From a checkpoint of a small transformer trained on Wikipedia.
Training: a variant of Adam for these matrices, 5400 steps.
Each number is 128 + 32 x the weight over its row's rms, rounded and kept within 0 to 255. Layers, rows and columns count from 0. The size above them is the row's rms in percent of the matrix's.

# layer 3 MLP up, 192x64, rms 0.234, rows 92-126, columns 0-63
size [ 97 102 114 115 109 100 104 105  96 112  97 105  97 108  82  87 103 106  95  94  90 106  88  97  99 100 101 109  99 103  95 103 104  88 101]
[[114 135  66 129 172 170 101 134 120 127 135 107 139  98 178 151 154  90 134 158  89 117 150 106 100 140 108 134 199 132 123 107 148 167 141 120 119  96 135  82  75 120 133  88 122 143 199 154 121 123 110 186 134 238 101  73 118 142 140 143 134  81  94 139]
 [136 133 157 138 112 103  70 125 178 153 130 113 155  99 130 120 167 138 133 142 161 131 110 182 136  84 143  50 155 170 137 133 106  77 100 150  78  74 105 143 170 116 103  96 127 196 115 142 112 164 125 166 206 103 123 122  70 101 181 135  94 138 160 115]
 [166 122 135 108  95  94 154 172 139 162  95  93 127 112  85 153 177 106  63 148 130 110 143 106  96 130  90 148 155  79 173 191 118 112 178 138 183 137 142 139 122 157 168 121 163  94 142 104  86 102 123 123 156  83  87 139 109 132 160 154  87 184 184 181]
 [120 128 132  97 158 114 177 141 187 128 128  91 164 169  83 136 114 171  74 176 161 128 148 138 130 140  54 120 178 108 140 155  98 149 121 127  45 145 142 196 120 137  76 138 144 117 139 119 146 129 143 179 171  90 181 101 158 176 138 108 159 121 100 134]
 [ 37 120 103 188 148  83 102 170  66 132  99 114 121 109  45  99 140 131  92 113 130 130 151 150 116 112 108 118 143 152  82 135 100 149 125  99 122  66 140 119 123 125 119 159 121 152 126 115 115 194  69 183 168 108 115 118  92 125 146 112  67 118  98 103]
 [108  80 155 120 190 117 113 109 190 168  89 107 118 129 169 157 115 129  85  96 149 102 184  98 129 109  90  80 139 121 148 103  55 133 201 206 118 175 124 125 112 109 141 142 151 109 159  97 143 121 109  95 135 110 184  80 116 151 138 163 118 135 146 161]
 [116 118 113 149 139 115 154 144 142  76 135 115 116 102 150  89 123  86 126  73 116 100 146 202 170 103 143  91 162  80 174 161 152 116 141 118 144 158 142  92  87 158 112 180 140 192  71 153 118 108  82  94 120 140 134 127 151  80 100 221 103 103 143 144]
 [168 117 163 158  96 142 115 121 138 139  88 143 121  68 125 114 107  70 145 141 118 130 183  78 168  76 128 184  62 148 133 121 136 151 165 145 159 122 108 176 141 133  80  89 145 137  93 131 164 157 146 161 188  80  88 124 128 143 150 149  72  74 157 165]
 [112 169 141 173 130 150 146 104 196 106 149  96  87  46 135 123 140 138 122 162 124 104 107 126 137  81 143 170  95  79 159 114  98 166 142 166 152 165 182 180  97 120 182 183  98 144 127 146 117 113 129  73 184 147 131 120 160 133 154 185 137 101 150 114]
 [156  97 117  84 152 106 117 166 192 123  88  59 130 160 111 124 135  85 133  92 139 214  68  90  96  84  78 149 116 123 115 105  98 145 135 132  97  79 174 131 147 137 121 131 118 142 144 163 165 117  97 142 140  78 111 108 155 166 164 103 148  76 180 125]
 [156 122  82 150 128 115 112 103 131 136 132  97 147 153  83 193 106 132 129 147 139 207  98  80 162 113 134 137 106  71 154  97 164 152 131 105 125 164  79 103 138  97 148  28 108  96 124 112 116  92 137 140  97 128  94  98 113 153 190 139 182 174 101 113]
 [166 110 158 119 150  99  98 125  86  73 103 107 103 150  97 130 107 136 117 153 125  58 153  99  95  90 143 110 102 161 135 152 108 170 100 179 137 134  32  70 158 117 137 155 188 173 154 118 128 156 155 128 156 148  69 148  96 108 119 183 167 124 119 110]
 [137  95 162 106 112 110 149 114 111 140 106 152 156 160 168 153 124  85 129 176 105  69  91 129 122 147  96 150 125 154 149  89 113  87 170 176 119  90 160 164 183 146 146  88 160  97 201  85 153  50 164 130 124 150 168  97 103 113 142 152 161 174 170 119]
 [134 152 108 126 141 144 106 143 183 116 145 149 145 148 101 166 110 134 118 131  95 102 164  68 144 169 103 186 128 141  86 118  98  77 128  90 143 131  70  10 105 105 123  82 171 137 148 130 120 103 123 134 112 150 165 103 108 143 193  72 150 102 121 101]
 [136 114  68  73 178  71 113 139 160 184 135 112 168 106 116 121 146 125  95  77 151 154 147  80 153  67 130 123 156 116 153 162 108 205 153 155 136 129 113 135 154  88 129 182 113 113 198 128 133 154 136 184 109 140 142 155 136 139 128 157 166 165  75 148]
 [ 88 136 129 180 140 138  89 146 110 155 128  62 128 106 122 122  90  93 140 108  68 104 124 151 148 126 153 110 149  66 158 159 130 191 118 110 138 172 148 128 126 109  37 178 128 137 158 172 124 186  87  88 135  88 101 129 118  92 111 100  64 142 143  97]
 [130 140  86 122 155 138 131 123 134 119 115 135 142 161 122  78 145 139 139 138 163 129 115 183 147 100 142 131 131 108  89  52 143 138 104  88 100 141 151 101  75 100 134  58  82 144  57 111  86  57 133  91 101 126 184 172 154 161 163  70 145 125 174 102]
 [123 103 115 168 121 142 174 154 116 135 112 115 108 119  37 159 137 109  75  92 126 174 118 159 169 131 107 163 104 153 175 111 166 172 115 121  87  74 128 112 196  73 147 155 107 135 151  88 104 139 171 108 134 167 136 106  93 127 156 159 175 152 190 111]
 [173  71 129 107 119 119 108 157  95 132 141  59 154 155 113 168 140 143 148 186 122 130 124 121 155  92 131 203 115 121 171 130  96 160 129 140 104  98 149 103 119 101  98 132 115 175 207 145 151  89 110  99 153 175  78 180  53 133 112 117 110 154 139  91]
 [163 122 152 118 176 120 153  88 231 205 134 158 162 141 147 152  65 102 165 112  83 114 102 200 141 116 133 131 116 142 157  91 111 132 122  83 133 115 148  87 166 146 116 101 111 101 148 137 175 134 168 145 135 150 178 126 156 169 116 127 120 176 152 115]
 [176 137 140  95 122 137 159 170  55  47 140 149 109  92 128 138 121 159 197 122 110 157 123 132 154 153 116 128 126 113  96  87 164  68 117 152 144 116 170 136 174 164 190  90 130 116 165 129 142 136 168 117 173 132 162  85 141 181 146 182 105 148 145  98]
 [102 143  95 136  92 127 141 152 143 105 117 135  64 138  99 101 112 138 121 104 111 121  85 116 164 108 102  87 168 162  94 173  93   9 116 162 146 121 124 153 183 149  98 107 159 144 187 168 100 114 153 129 103 150 138 123 197 116 129 166  78 131  98 130]
 [134 125 219 134 140 167 148 146  94 106 119 214 113 138  86 135 126  72 101 157  85 127 177 137 191 178 157 110 104  97  89 151 123  65 114 112 129 131 142 146 150 136 137  91 138 144 147 146 110 156 130 167  95  61 106 146 127  86 152 178 149 122 100 141]
 [133 158 103 161 138 158 119 185  68 119 102 156 158 189 102 124 133 194  92 107 133 131 102  66 115  92  87 150 188 115 143 201 111 108 155 108 102 134 120 135 124 107 124 103 132 121 117 107 184 128 196 122 117 151 176 165 174 180 125 126 151 142 158  90]
 [148 154 194 126  48 132 171 129  76  77 146 136 104 129 191 161  71 168 171 130 104 103 144  82 107 147 111 129 141 120 133  69 180 133 154 105 103 163  66 147 102 127 173 114 121 169 134 118 140 115 127 141 108  69 159  82 128 138 161 125 162 151 132 148]
 [137 162 111 116 144 128 101 155 163 131 141 124  95  89 143 135 106  72 140 128 144 148 103  54  52  96  85  69  96 115 172 137 148 168 132 143 219  96 141 108 153 152 136  94 144  64 139 125 112 133 171 141 154 140  99 189 145  85 139 129 183 121 124 130]
 [137 102 147 144 108 121 109  99  77 139 121 149 120 185  98 181  83 135 141 126 130 104 180 129 157 119 115 105 156 137 120 110 152  81 133 173 100 106 167 170 170  79 139 181 119 110 107 125 115 239  86  96 113 198 116  99  88 123 163 120  91 135 102 145]
 [168 147 121 114 116  89 132 132  97  83 166 131 151 113 180  80  66 169  87 105 151 158 130 135 174 181 147 105 157  81 154 154  87  38 164 140 166 127 186 107  85 112 125 135 135 122  81 108 184  84 134 161 137 159 134 150 169 142 143 118 116 149 110 124]
 [115 172 162 169 145 175 136 140 114 168 184 173 150 173 176  65 149 130  74 154 161 121  80 180 134  91 126  90 119  99 152 138 165 100 173 150 155 147 137 126 179 104 119 132 120 155 179  96 134 185 138 156 137 137 128 112 125 139 154 206 133  80 139 114]
 [120 177 158 116 134 142 100 128  91 140 138 202 142 110 180  82  85 128 118  92 140 164  70 128 160 130  64 153  94 122 114 129  80  84 184 103 106 113 147 122 131 120 155 139 124 112 142 134 123  83  54 165 121 177 143 128 212 155 150 100 159 158 133 112]
 [117 109 144 152 174 128 168 191 130 127  98 149 143 122 105  71 105 186  88  68 134 150 109 142 115 162 128 176 128 143 128 150 140  85 197 219 158 165 137 141 112 116 108 169 166  76 135 142 130 119 195 120 156 149 149 100 135 126 100 142  73 125 113 102]
 [101 155 158 129 131 199 162  83 102 129  55  66 112  53 143 191 179 103 116  96 112 103 139 101 182 112 152 117 112 128  68 133 131 124  87 165 147 106 157 129 123  98 145 155 129 161  94 115  87 132 168 140 130  81 158 116 136 178 120 146 102 147  90 123]
 [104 128  98 128 107 117  87 131 107 126 107  90 120 128 140 128  68 152 120 142 153 112 126  96 120 151 194  57  72 134 175 146  74 124 138  87 168  96 156 115 150 137 171 163  84 136 168 150 162  81  47  80 180 143  99 140 145 142  89  99 120 103 164 110]
 [138  96  97 179 160  88 100 164 124 152 135  89 149 168 115 106 142 163 165 166 120 162 153 125 169 128 134  76 124 161 116 195 107 130 132 107 117 119  83  95 133 101 116   8  95 128  64 109 147 134 109 135 160  88 112 150 126 109  99 167 144  78 112 128]
 [140 114 113 121 139  98  96  45 108 166 123  87  73 111 176  99 112  86 141  76 129  96 181 111  89  99 112 133 144 110 174  95 108  89  98 137 137 100 145 175 189 172 157 115 169 131 112 135 169 129 107 108 145 152 131 141 195 137 102 148 186 144  79 147]]
# layer 3 MLP down (transposed), 192x64, rms 0.189, rows 92-126, columns 0-63
size [ 98  92 117 116 106  99  85 108  98 116  95 109  93 109  86  83 106 108  99  98  93 105  87 102 103 100  98 102 101 106  95 108 100  83 105]
[[176  85 114 122  94  88 106 155 156 184 145 120  83 165 139 117 116 112 198 130 108 124 115 132 114 144 118 131  89  88 130  81 159 152  78 166 118 201 136 155 140 110 150 154 159  99 119 158 129 163 123 115 159  51 103 204 140 147  99 112 102 181  89 120]
 [108  97  76 169 161 143 169 157 120 148 119 113 108  97 164 138  93 173 117 136 159 125 133 127 135 103 122  99 112 156 140 140  90 162 137 182 170 178 176 172 144 131 108 218 139 115 120 111 142  93 112 139 158 122 107 174 149 166 189  83 132  50 164 163]
 [143 134 149 137  98 128 132 139 197 118 104 119 132 145 138 140  80  60 116 127  85 100 134 159 172 140 176 113 114 112  80 103 162  69 111  98 128 143 189 130 159 131 116 153 171 134 178 110 178 170  64 135 146 144 170 111 207  85 139 127  95 132 166  97]
 [142 110 118 159 125 118 143 156 183  93  80  95 137  91 117 146 173 153 118 106 115  49 142 173 109 151 218  82 121 129  97 143 106 155 124 106 129 170 149 205 128 119 163 102  64 132 110 156 122  86 129 115 104 200 106 141 143 143 111 114 123  91 132  91]
 [ 93 143 140 137 166 168 118 150 178 137 158 116 126 127 150 146  89 117 181 174 116 130 122 129 136 100 159 183 116 185 191 137 103 127 159 156  85 170 108 149 115 123 111 189  98 138 172  65 105  51  86 109 138 112 139 151 110 118  84 129  56 111 162 105]
 [169 130  75 118 166 113 152 145  94 129 138 128 183 176  55 176 146 126 109 134 146 112 104 161 128 158 114 165 143 174 132 179 166 138 125  98 136 123 110 109 166  61 113  98 106  97 111 177 162  99 176 157 123 174 130 158  71 115 120 155  48 105 116 134]
 [ 92 128 140  64 168 150 141  88 185  97 133  99 129 120 114 190 139 102  60 134 117 137 123 129 131 205 167 139 135 151 115  73 148 138  97 148  89 138 108  95 126 110 169 135 115 132 116 115 145 108 134 144 148 126 133 149 131   5 129 137 155 193 139 141]
 [116 173 188  85 117 119 123 130 158 170 146 146 103 105 125 112  96  74 149  92 146 191 117 108 112 152 150  42 126 164 127 115 189  76 139 127  99 114  95 159  82 126 141 107 104 149 166 134 163 150  97  57 137 136 110  98 152 152  93 123 128 127 204 139]
 [127 127  91 125 129 158 116  90 112 115 153 121 175  75 171 111 148 108 164  84 125  95 149 131 112 154 161  89 157 183 113 110 164  98 132 171 165 119 102  86  95 135  94 125 209 141 105 171 126 110 238 118  93 130 118 133  70 153 148 124 147  86 131 137]
 [132 114 155 124 140 112  86 112 119 132  75 142 157 132 108 116  99  60 158 177 104 109 154  81 153 107 149 185 141 208 158  91 135  85 113  88 125 168  91 135 128 180 119 173 130 176  89 108 109 137 122  97  89 125 209 139 110 116 131 109 168  76 156 121]
 [138 130 139 137  55 134 182  93 194 104 151 141 123 101 110 102 149 154 101 181 139 108 134 123 136 154 126  97  78 103 167 206  87 131 153 157 169  98 122 131 136 126 126 178  89 134  99 178  78 165 131  86 111 124  59  68 154 142  98 102 135 132 115 112]
 [121 120 100 173 132 118 131 126 161  86 177 139 102 111 130 130 126 171 147 114 187 145 101 158 117 143  45 125 128 183 170 149 124 104 164 136 146 100 184 162 116 187 193 103  90 116  87 108  53 104 153 165 150 159 182 123 118 125  95 112 159 145 159 141]
 [121 145  88 112 139 160  52 149 165 147 132 123 141 118 106 138 127 157 157 105 160 101  77 131 134 130  85 109 121 153 117 145 160 174 104 191 100 155 138  67 141 186 108 123 170 139  59  98 124 129  98 148  96 121 124 151 110 180 171  93  69  66  96  86]
 [126 188 136 125 109  88 113  94 111 136  79 115 101  82 125 122 188 108 151 145 125 151  95 176 142  86 142 118 183 133 117 196 140 152 190 147 138  78 129 142 160 129 210 104 146 145 110 102 105 141 168 183 113 173 183 115 143 145 112 129  96 177 165 115]
 [124  92 115 175 153 130 114 133  90 145 108 149 128 102 126 153 153 164 121 200 175 177 150 138 185 121 175  98 159 134 108 127 109 161 131 130 171 124 169 155  87  92 149  75 138 134 116 132 137 116 213 192 173  60 132 124 114 143 141 114 182 171 100 108]
 [ 99 146 182 117 179 144 165 103 149  96 147 139 111 114 146 187 162  98 111 121  84 144  76 149 133 126 151 150 138 112 133 163 170 143 125 101  78 167 151 132 115 183 119 139 114 116 124 131 159 121 151 130 121 157 165  86 136   0 101 134 114 139 122 139]
 [113 160 120 137 109 119 164  82  53 176 134 117 129  70  96 136  82 111  67 118 152  90 147 102  72 150  69 153 158  91  83 148 123  88  95 110 107 126 139  85 107 155 122 167 130 134 158 127 129  90 161  66 131 109  96  79  92 176 121 124 140 131 106  77]
 [108 111 103 143 175 106 100 126  68 149 122 152 187 131 183 119 106 172 112 158 125  59 143  95 144 108 153 137  92 104  91 144 133 165 132 111 107 149 164 115  77 107  75 155  95  85  85  70  90 150  95 138 160 131 179 133 169 137 136  71 101 127  84 163]
 [108 110 121 125 147 156 149 134  87  68  57 142 146  64 102 161 132 140  45 194  92 102 131 121 119 122 138 148 114 118 114 112 112 153  91 103 110 149 133 150 145 145  96 119  31 109 147 182 100 115 123 132  83 131 105  91 133  61  98 113 153 135  97 152]
 [ 86 119 126 119 152 149 195 167  96 133 117  85  90 154  89 130 142 192  59 129 170 107 135 131 172 107 142 124 131 140 110 105  86 127 148 173 148 116 128 110  90 173 158 128 111 163 108  42 166 123 173  80 198  94 138 124 122 146 147  88 118 125  85 140]
 [149 200 165 159 138 144 115  70 104 116 129 129 175 144  95 151  87 168 117 120 152 111 151 156 108 167 150  90 162 147 102  77 141 130 169 106 135 185 109  94 174 121 110  61 123 114 171 136 106  60 152 190 157 136  97 103 138 116 150 179 174 141 102 129]
 [124 144 121 101 100  81 147 154 110 108 190 116 142  95  94 169  55 158  99 107 164 126 104 140 130 175 145 156  65 113 168 162 133 158 175 125 140 103 156 122 134 164 120 162 122 198 164 131  89 152 140 192 161 118 111 154  78 107  87  76 122 159  98 101]
 [148 104 158  94 151 128 103 126 206 142  95  98 173 132 198 141  87  66 156 152 112 126 123 101 115 116 103 143 141 112 132  61 144 135  82 147 151 176 140 102 112 104 161 160 127 146 164 121 120  64  40  72 127 116 125 128 137 178 124  88 114 151 154 136]
 [130  90 178 160 158 153 113 115 169  94 173 125  67 106 129 114 143 114 120 165 122 134  75 138  99 159 141 151  68 107 138 140  78 205  98 159 137 185  92 104 145 182 117 143  74 131 169 164  73  96 148 157 153  87  72 140 123  95 106 134 129 135 121 147]
 [150 157 187 161 116 150 133 133 222 129 117  92 121 142 131 105 178 153  82 166 105 151 132 155 109 128 173 122 161  62 123 172 126 106 132  52 184 162 130 123 133  75 111 126  99  72 104 146 143 171 142 116 153 155 149 105  83 138 122 134 103 151 106 177]
 [126 151 121 124 148 117 111  97 136 176 150  82 109 173 100 115 148 134 118 159 106 127  97 109  99 118 169  88 134 104 101 114 155 131 170 165 128 136 161 140 194 130 119 155 113 146  91  86 170  50 101  70  84 144 107 104  90 176 187 188 101 190 100 106]
 [120 188  77 154 181 179 125 123 156 104 108 133 131 146 136 140 116  61 151 118 146 141 133  98 144 181 106 141 155 177 144 100  68  98 103 127 122 103 100 143 130  71 100 118  29 132 178  83 140  98 144  92  92 157 135 117 169 162 169 146 132 152 141 144]
 [126 144 156 154 109 127 113  87 106 131 145 124 141 169 190  71 107  59 109 106 119 104 153 124 101 144  63 144 159 130 144  84  82 170 135 133  77 129 136 147 123 110 176 176 141 134 175 191 143 129  98 153  60 117  82  96 121 177 124 138 190 102 152 122]
 [133  96 176 131  49 116  72 116 159 104 162 124 201 137 146 136 147 205 116 183 108 132 162 143 114 162 115 119  91  97 106 144  87 174 132 139  82 108  99 147 119 167 118 150 127 144 126 157  94 108 113 174 148 130 140 166 123  56  70  85 115 118 115 114]
 [134 153 191 135 141 124 106 104 134 162 139 125 117 170 127 112 152 141 141  54 134 101 128 107 182 151  68 154 135 102 164 171 157 102 118 125 127 165 118 108  14 162 106 160 151 181 129 150 174  95 155 147 117  89 134  90 146 144 106 170 188 134 144 118]
 [ 90 159 143 151 187 144 157 143 134 150 108 171 163 138 221 161 125 182 145 143 142 140 137 139 134 116 142  94 154 100  94 135 114 121  93 106 158 149 125 126  90 149  94 150 145 171  70  61 131 111 124  94 164 128 120 182 102 117 148  61  70 149 124 187]
 [135 145 157 107 164 109 154 173 154 119 172 153 128  70  95 156 159 106 135 124 110 103 109 103 137 126 169 123  96  52 138 126 123  99 123  96 138 178  76 153 146 157  36 124  63 130 116 170 153 188  90 185 153  94 121  70 134 139 137 122 153 140 121 141]
 [120 141 120 150  72 150 203  83  97  80 173 120 102 115 134  87 169 188 156 144 136 120 113 160 139  82 133 138 127 146 149 193  78 146  95 163 146 124 129  99  97 128  70 147 167 138 103 141  67 153 132 173 179  98 159 110 106  98 132 125 103  97 171  92]
 [156 110 129 151 152 146 131 118  93 128 107 117 122 119 118 124 112  64 119 142 131 112  59 116  71 134 163 192 146 106 143 143 112 110 112  79 142 142 136 157 104 160 139 151  20  93 151 140 137  95 104  52 152 108 121 167 150  57 111 160 141 170 154  89]
 [112 151 133 101 132 108 133 156  76 115 122 133 128 119 121 108 106 178 125 142 165  72 171 160 111 184 131 167  85 161 186 145 111  73 119  71 115 159 169 156 140 142 151 111 116  91 126  81 124 109  96 136 169 124 226 195 171 127 156 103 122 106  96 115]]
# layer 3 MLP gate, 192x64, rms 0.233, rows 93-127, columns 0-63
size [ 95 111 114 106 107  93 112  95 106 100 108  95 107  85  79 104 110 103  91  90  97  94  97 103  90 100 109  96 102  91 109 100  84 107 112]
[[140 131 145 117 115  89 106  87 147 100 190 131 140 144  77 153  85 105 126 198 188 113 142 165 145 114 120  81 109 149 126 138 145 150 121 197 137 139  93 135 159 108  77  94 126 134 175 195 107 179 137 188 144  80 134 137 138  71 176 121 137 172 122 117]
 [180  72 144  75 138  75 145 163 130 149 146 170 173 176 126  87  98 160  96 141 136 145  91 173 137 108 125 135 135 181 154 110 157 157 141 107 132 143 125 107  75  96 186 121  62 145 119 107 135 144 101 160 128  71 139 186 173  79 158 115 101 113 139  88]
 [137  66 130  94 101 129  90  95 112 142 180 156 180 159 119 113 117  69  61 142 106 146 137  95 190  69  96  91 130 137  83  79 134 107 143 128 149 152 131 167 124 138 101 150  99 171 121 152 200  96 134 124 135 106 164 137 109  95 127 107 140  99 187 176]
 [133 117 148 112 134 135 145  75 124 123 106 144 133 121 152 102  68  87 121 136 121 121 116 122 123 118 111 144  98 214 164 140 150 165  66 103 210 137  57 130 121 155 191  83 180 130  97 133 136 150 116 126 109  91 103 201 139 113 111 122 165 128 140  64]
 [158  89 131 109 150 135 161 141 163  96 173 179 206 131 114 174 109  99 148 146 104 103  95  92 144 183 154 120 154  90  70 156 114  88  91 147 148 102 119 135  73 154 109 105 142 144 105 152 160 171 155 163 117 154 132 106 154  97 108 133 200 107 173  74]
 [105 154 122  74  61 123 134  94  81 119 136 130 130 192  73 114 114 165  68 156  88 107  55  96 110 116 133 116 164 179 138 160 127 174  88 129 136 122 113 149 134 141 115  86  97 127 116  99 109 187 155 141 105 120 171 108  63 118 111  59 132 140 123 148]
 [153 115 110 142 102 116 131  76 112 145 100 135 115 198 126 102 122 124  44 148 160  71  81 147 162 117  98 120 139 118 138 127  68 144  86 108 139 134 101  76 146  74  82 144 189 150 102 138 103 112 167 185 175 132 157 150 148  55 132 133 132 147 101 140]
 [127 107  72  53 143 156  97 142 139 131 141 104  78 149 124  69  59 111 136 123 150 142  89 110 139  62 128 119  84 122 152 168 104 134 133 168  66 105 118 122 126 142 124  77  87 115 118 141 128 138  82 131 144 183 111  99  49 146 121 161 153 158 169  88]
 [166 146 171 133  94 119 155 110 154 130 140 166 201 189 119 157  98 160  90 151 122 160 140 143 119  88  81 145  71 140 162  79 126  98  99 115 162 167 171 127 104 110 190 137  79 164 130 138 149 177 158  79 132 155 124 161  84 111 140 118  89 131 132  66]
 [134   3 150  81 156 165 140 138 122 174 131 122 166 141 183 115 139 119 103 137  94  69 124  90 101 157 149 123 103 174 151 148  95  96  54 130 135  99 103 141 123 115 112 112  92 132  86 144 134 148 185 100 151 109  96 130 100 153  91 115 118  98 134  89]
 [110 133 151 109 155 106  93  67 122 119 130 121 158 130  74 148 123 135  92 125 111  82 140 129 127 182  63 132 152 154 106 135 108 102 146  78  94  87 135 110 194  75 166 178 120 153 141 189 113  89 155 124 138 121 160 141 174  83 178 113 113  99  77  66]
 [ 68 102 123 100 114 208 162 133 115  76 180 114 121 132 117 165 139  89  80 129 118 122  66 185  89 125  68 114  82 105 101 167 163  98 181 147 128 124 169 164 134 118 136 148 132 141 172 130 102 144 148 137 119 118 209 156 133 125 131 155 179 135 148 143]
 [110 128 161 149  60 140 110 120 134  91 157 126 177 172 138 139 108  77  84 155 138 155 106 112  96 128 189 156 150 152 108 161  93 130 156 161 148 136 137  96 144  65  91 177 109  89 118 178 154 154 118 138 186 131  58 110 127  88 105 123 164 189  93  96]
 [ 86 113  89 122 124  74 131 151 159 138 104 137 116 152 137 116  94 130  48 140 112 132 117 133 204  96  68 109 140 150 130 151  97 164 126 106  97 115 102  71 133 116 126 233 153 136 142  48 115 123 154  93 157 143 169 105 160 103 127 141 128 109 121  86]
 [131 143 143  85 134  95 192 114 135  69 133 173  97 200 158  63 102 129 137 119 124 105  70  62 144  58 116  98 133 173 137 172 109 138 125  83 111 171 109 106 112 171 143 130 137 178 152 150 167 147 127 129  99 155 126 149 128 162 133  78 134 129 144 173]
 [121  72 175 108 137 130  79 111 158 106 138 115 149 209 132 146  61 123 122  93 173 131  83  74 160 147 120  89  88 143 129 116 190 173 176 138 129 139 179 155  83 128 154 131 141 127 143 143  97 173 170 101  88  79 166 153 143 110 171 127 121 160 112 132]
 [ 98 139 110 112 117 158 139  96 141 179 115 169 194 159 132  91 101  93 105 143 158 173 141 138 158 113 128 167 160 148 151 166  97 123 114 155 118 124 116  73 165  75  73 136 141  68 136 120  80 149  98  45 127 149 103 118 167  99 138 130 143  78  95 193]
 [127  98 102  91 123 140  86  85  99  98 127 120 224 136  90 121  53 120 119 101 121  70  96  78 169  63 147 170 116 151 112 191 112 124  92 102 143 158 166 146  97 118 133 136 144 152 139 111 135 128 152 166  95 130  85 105 152 138 161 112 119  96  73 155]
 [125 127 133 123 100 154 132 167 116 157 137 188 152 175  85  84  88 161 107  84 158  98 132  79 150  95 141 104 165 126 152 177 128 163 159 175 132 138 132 141  98  90 133 173 140 121 151 163 177 215  99  49 156 138 152 101 148 148 126 125 111 187 143 104]
 [110 117 117 129 110 102 149  97 125 139 114 124 194 190  97 137 143 119 111 148 130  83 194 133  94 155 156 149 162  94 113 117  50 166 168 184 121 112 106 169 123  91  92 109 161  93 148 119 137 107  78 185 165 186  82 127  91 112 163  93 163 127 108 145]
 [154 138 150 114 144 122 127  77 114 145 150 149 158 156 115  71 175 108 120  72 148 128 142 148 166 154  96 124  69 170 108  71 126 163 166 141 113 202 122 113 130 113 166 141 114  94 124 141 140 247 152 152 158 143  85 103 107 114 168 120 161 137 160 122]
 [132 144 168 135 115 110 117 149  91  97 144 169 145 170 101 117 149 113  91  81 110 155 127  92 172 135 103 151 121 204  68 192 106 114  54 110 143 145  96  87 132 153 102 119 197 160 152 104 149 145 130 123  94  71 139 124 136 129  98 174 166 100 188 132]
 [104 155 203 121  73 146 127 153 164  55 158 119 115 140 154  83  44  86 103  94 111  80 151 126 144  69 113  96 121 121 112 128  63 177 106 169 106 152 104 141 128 147 140 121 136 126 112 110  90 137 147 119 139 181 138 104 155  81 138 121 185 145 122 100]
 [133  94 100 149 139  94 124  56 144 137 190 138 145 133 193 182 110 137 130 134 134 133 132  89 146 104 175 113 126 139 164 126 104 168 126  90 137 127 124 155  78  86 149  73  84 139 130 142  95 162  99 180 154 101 101  85 183 103 163  45 154 161 122 152]
 [118 122 121  95 120 112  92  76 129 137 138 117 119 162 109 109 109  57 105 111 152 112 148 164  42  16 173 147 133 162 102  99 148 141 161  89  94 170 137 156 146 115 168 133 114 123 190  98 140 155 133 116 121 111 125 152 105 102 137 146 127 128  56 163]
 [186  93  99 109 141  75 105 113 171 123 152 148 165 159 155  95  82 119  65 103 142 107 170 160 180 159 111  71 147 115 164 150 143 157  87 117 184 158 115 186 142  57 161 126 164 173 121 154  98 114  92 122 130 137 165 129 106  85 129  97 134 121 133 162]
 [165 155 109 118 132 108 161 135 141  97 177 164 150 129 147 148 110 109 119 148 124 136 115 132 159 109 137  29 150 133 138 158  88  83 106  84 130 163 169 189  90  79 115  84 114 107  84 160 191  97 125 148 186 161 102  89  95  95 111 126  82 159 112 163]
 [107  99 114  94  99  77 110 146 117 170 128 140 121 179 114 155 131  88 158  90 141 131 155  93  94 141  75  92 143 101  87 157 102 136 139 125 116 105  89 184 162 131 115 163 145 101 123 181 195 118  82 134 163 146 145 132 146  50 108 139 156 116 201 190]
 [114 119 136 104 116 112 139  77 131 168 164 134 154 169 116 120  44  37 109 122 114  73  99 137  96 128  93 180 163 119 156 105 181  92 158 106 129  86  83 148  98 194 117 131 127 162 191 119 146  88 150 150 117 138 116 156 141 119 156  94 166 132 108 117]
 [122 155 173 159 160 134 144 101 127 152 107 157 147 171 169 165  90 125  98 118 109 193 103 161 139  94 158 115  94 165  86 133 103 124 105 129 167 107 127 168 111 158  49 198  77 147 123 132 150 110 121  87 188 152 109 167 172  98 136 132 127 168 173  83]
 [ 92  52 136 106 185 135 202 117 156 148 170 108 136 165 142 102 123 104 132  63 104 104 153 153 107 102 117 187 142 146  95 163 132 110 131 137 128 140 135 131 131  90 136 149 161 200 167 127 116 111  62 114 138  72 143 110 146  78 165 127 150 180 170 150]
 [141 139 141 117 147 118 148  80 113 133 131 191 163 110 134 125 104 117  93 161 104  93 137 140 130 123 166 148 113 104  44 117 132 113 151 149 121 199  86 111 109 149  73 122 115  82  43 143 124 111  91 117 142 104 139 190 149 102 178 162 206 151 121  99]
 [126 114 119  55 106 156 117 145 170  96 143 122 117  91 150 178 164 118 111 119  93 168  73 189 147 100 137 136 159 157  85 127 154 106 189 155 134 161 129 128 142 187  98 111 139 167 124 119 158  68 195 148 114 156 111 118 145 142 182 148 141  81 167  76]
 [115 167 125 112 113 123 117  94  85 177 104 170 144 123 126 129 126 133  71 147 156 114 115 114 103 136  57 127 158 135 137 151 118 126 121 164 149  76 166 118 144  83 210 112 128 182 144 150 140 173 119 107 187 151 235 116  93 116 129 153 125 113 144  73]
 [126  62 121 123 123 102 137  61 115 195 143 168 151  90 178 110 122 119  96  56 144 104 139 148 153  84 123 129 156 163  99 138  76 125 108 128 169 133 101 153 148 167 126 129 152 168  76 150  90 185 104 141 142 119  92 143 121  57  98 137 184  94 113 131]]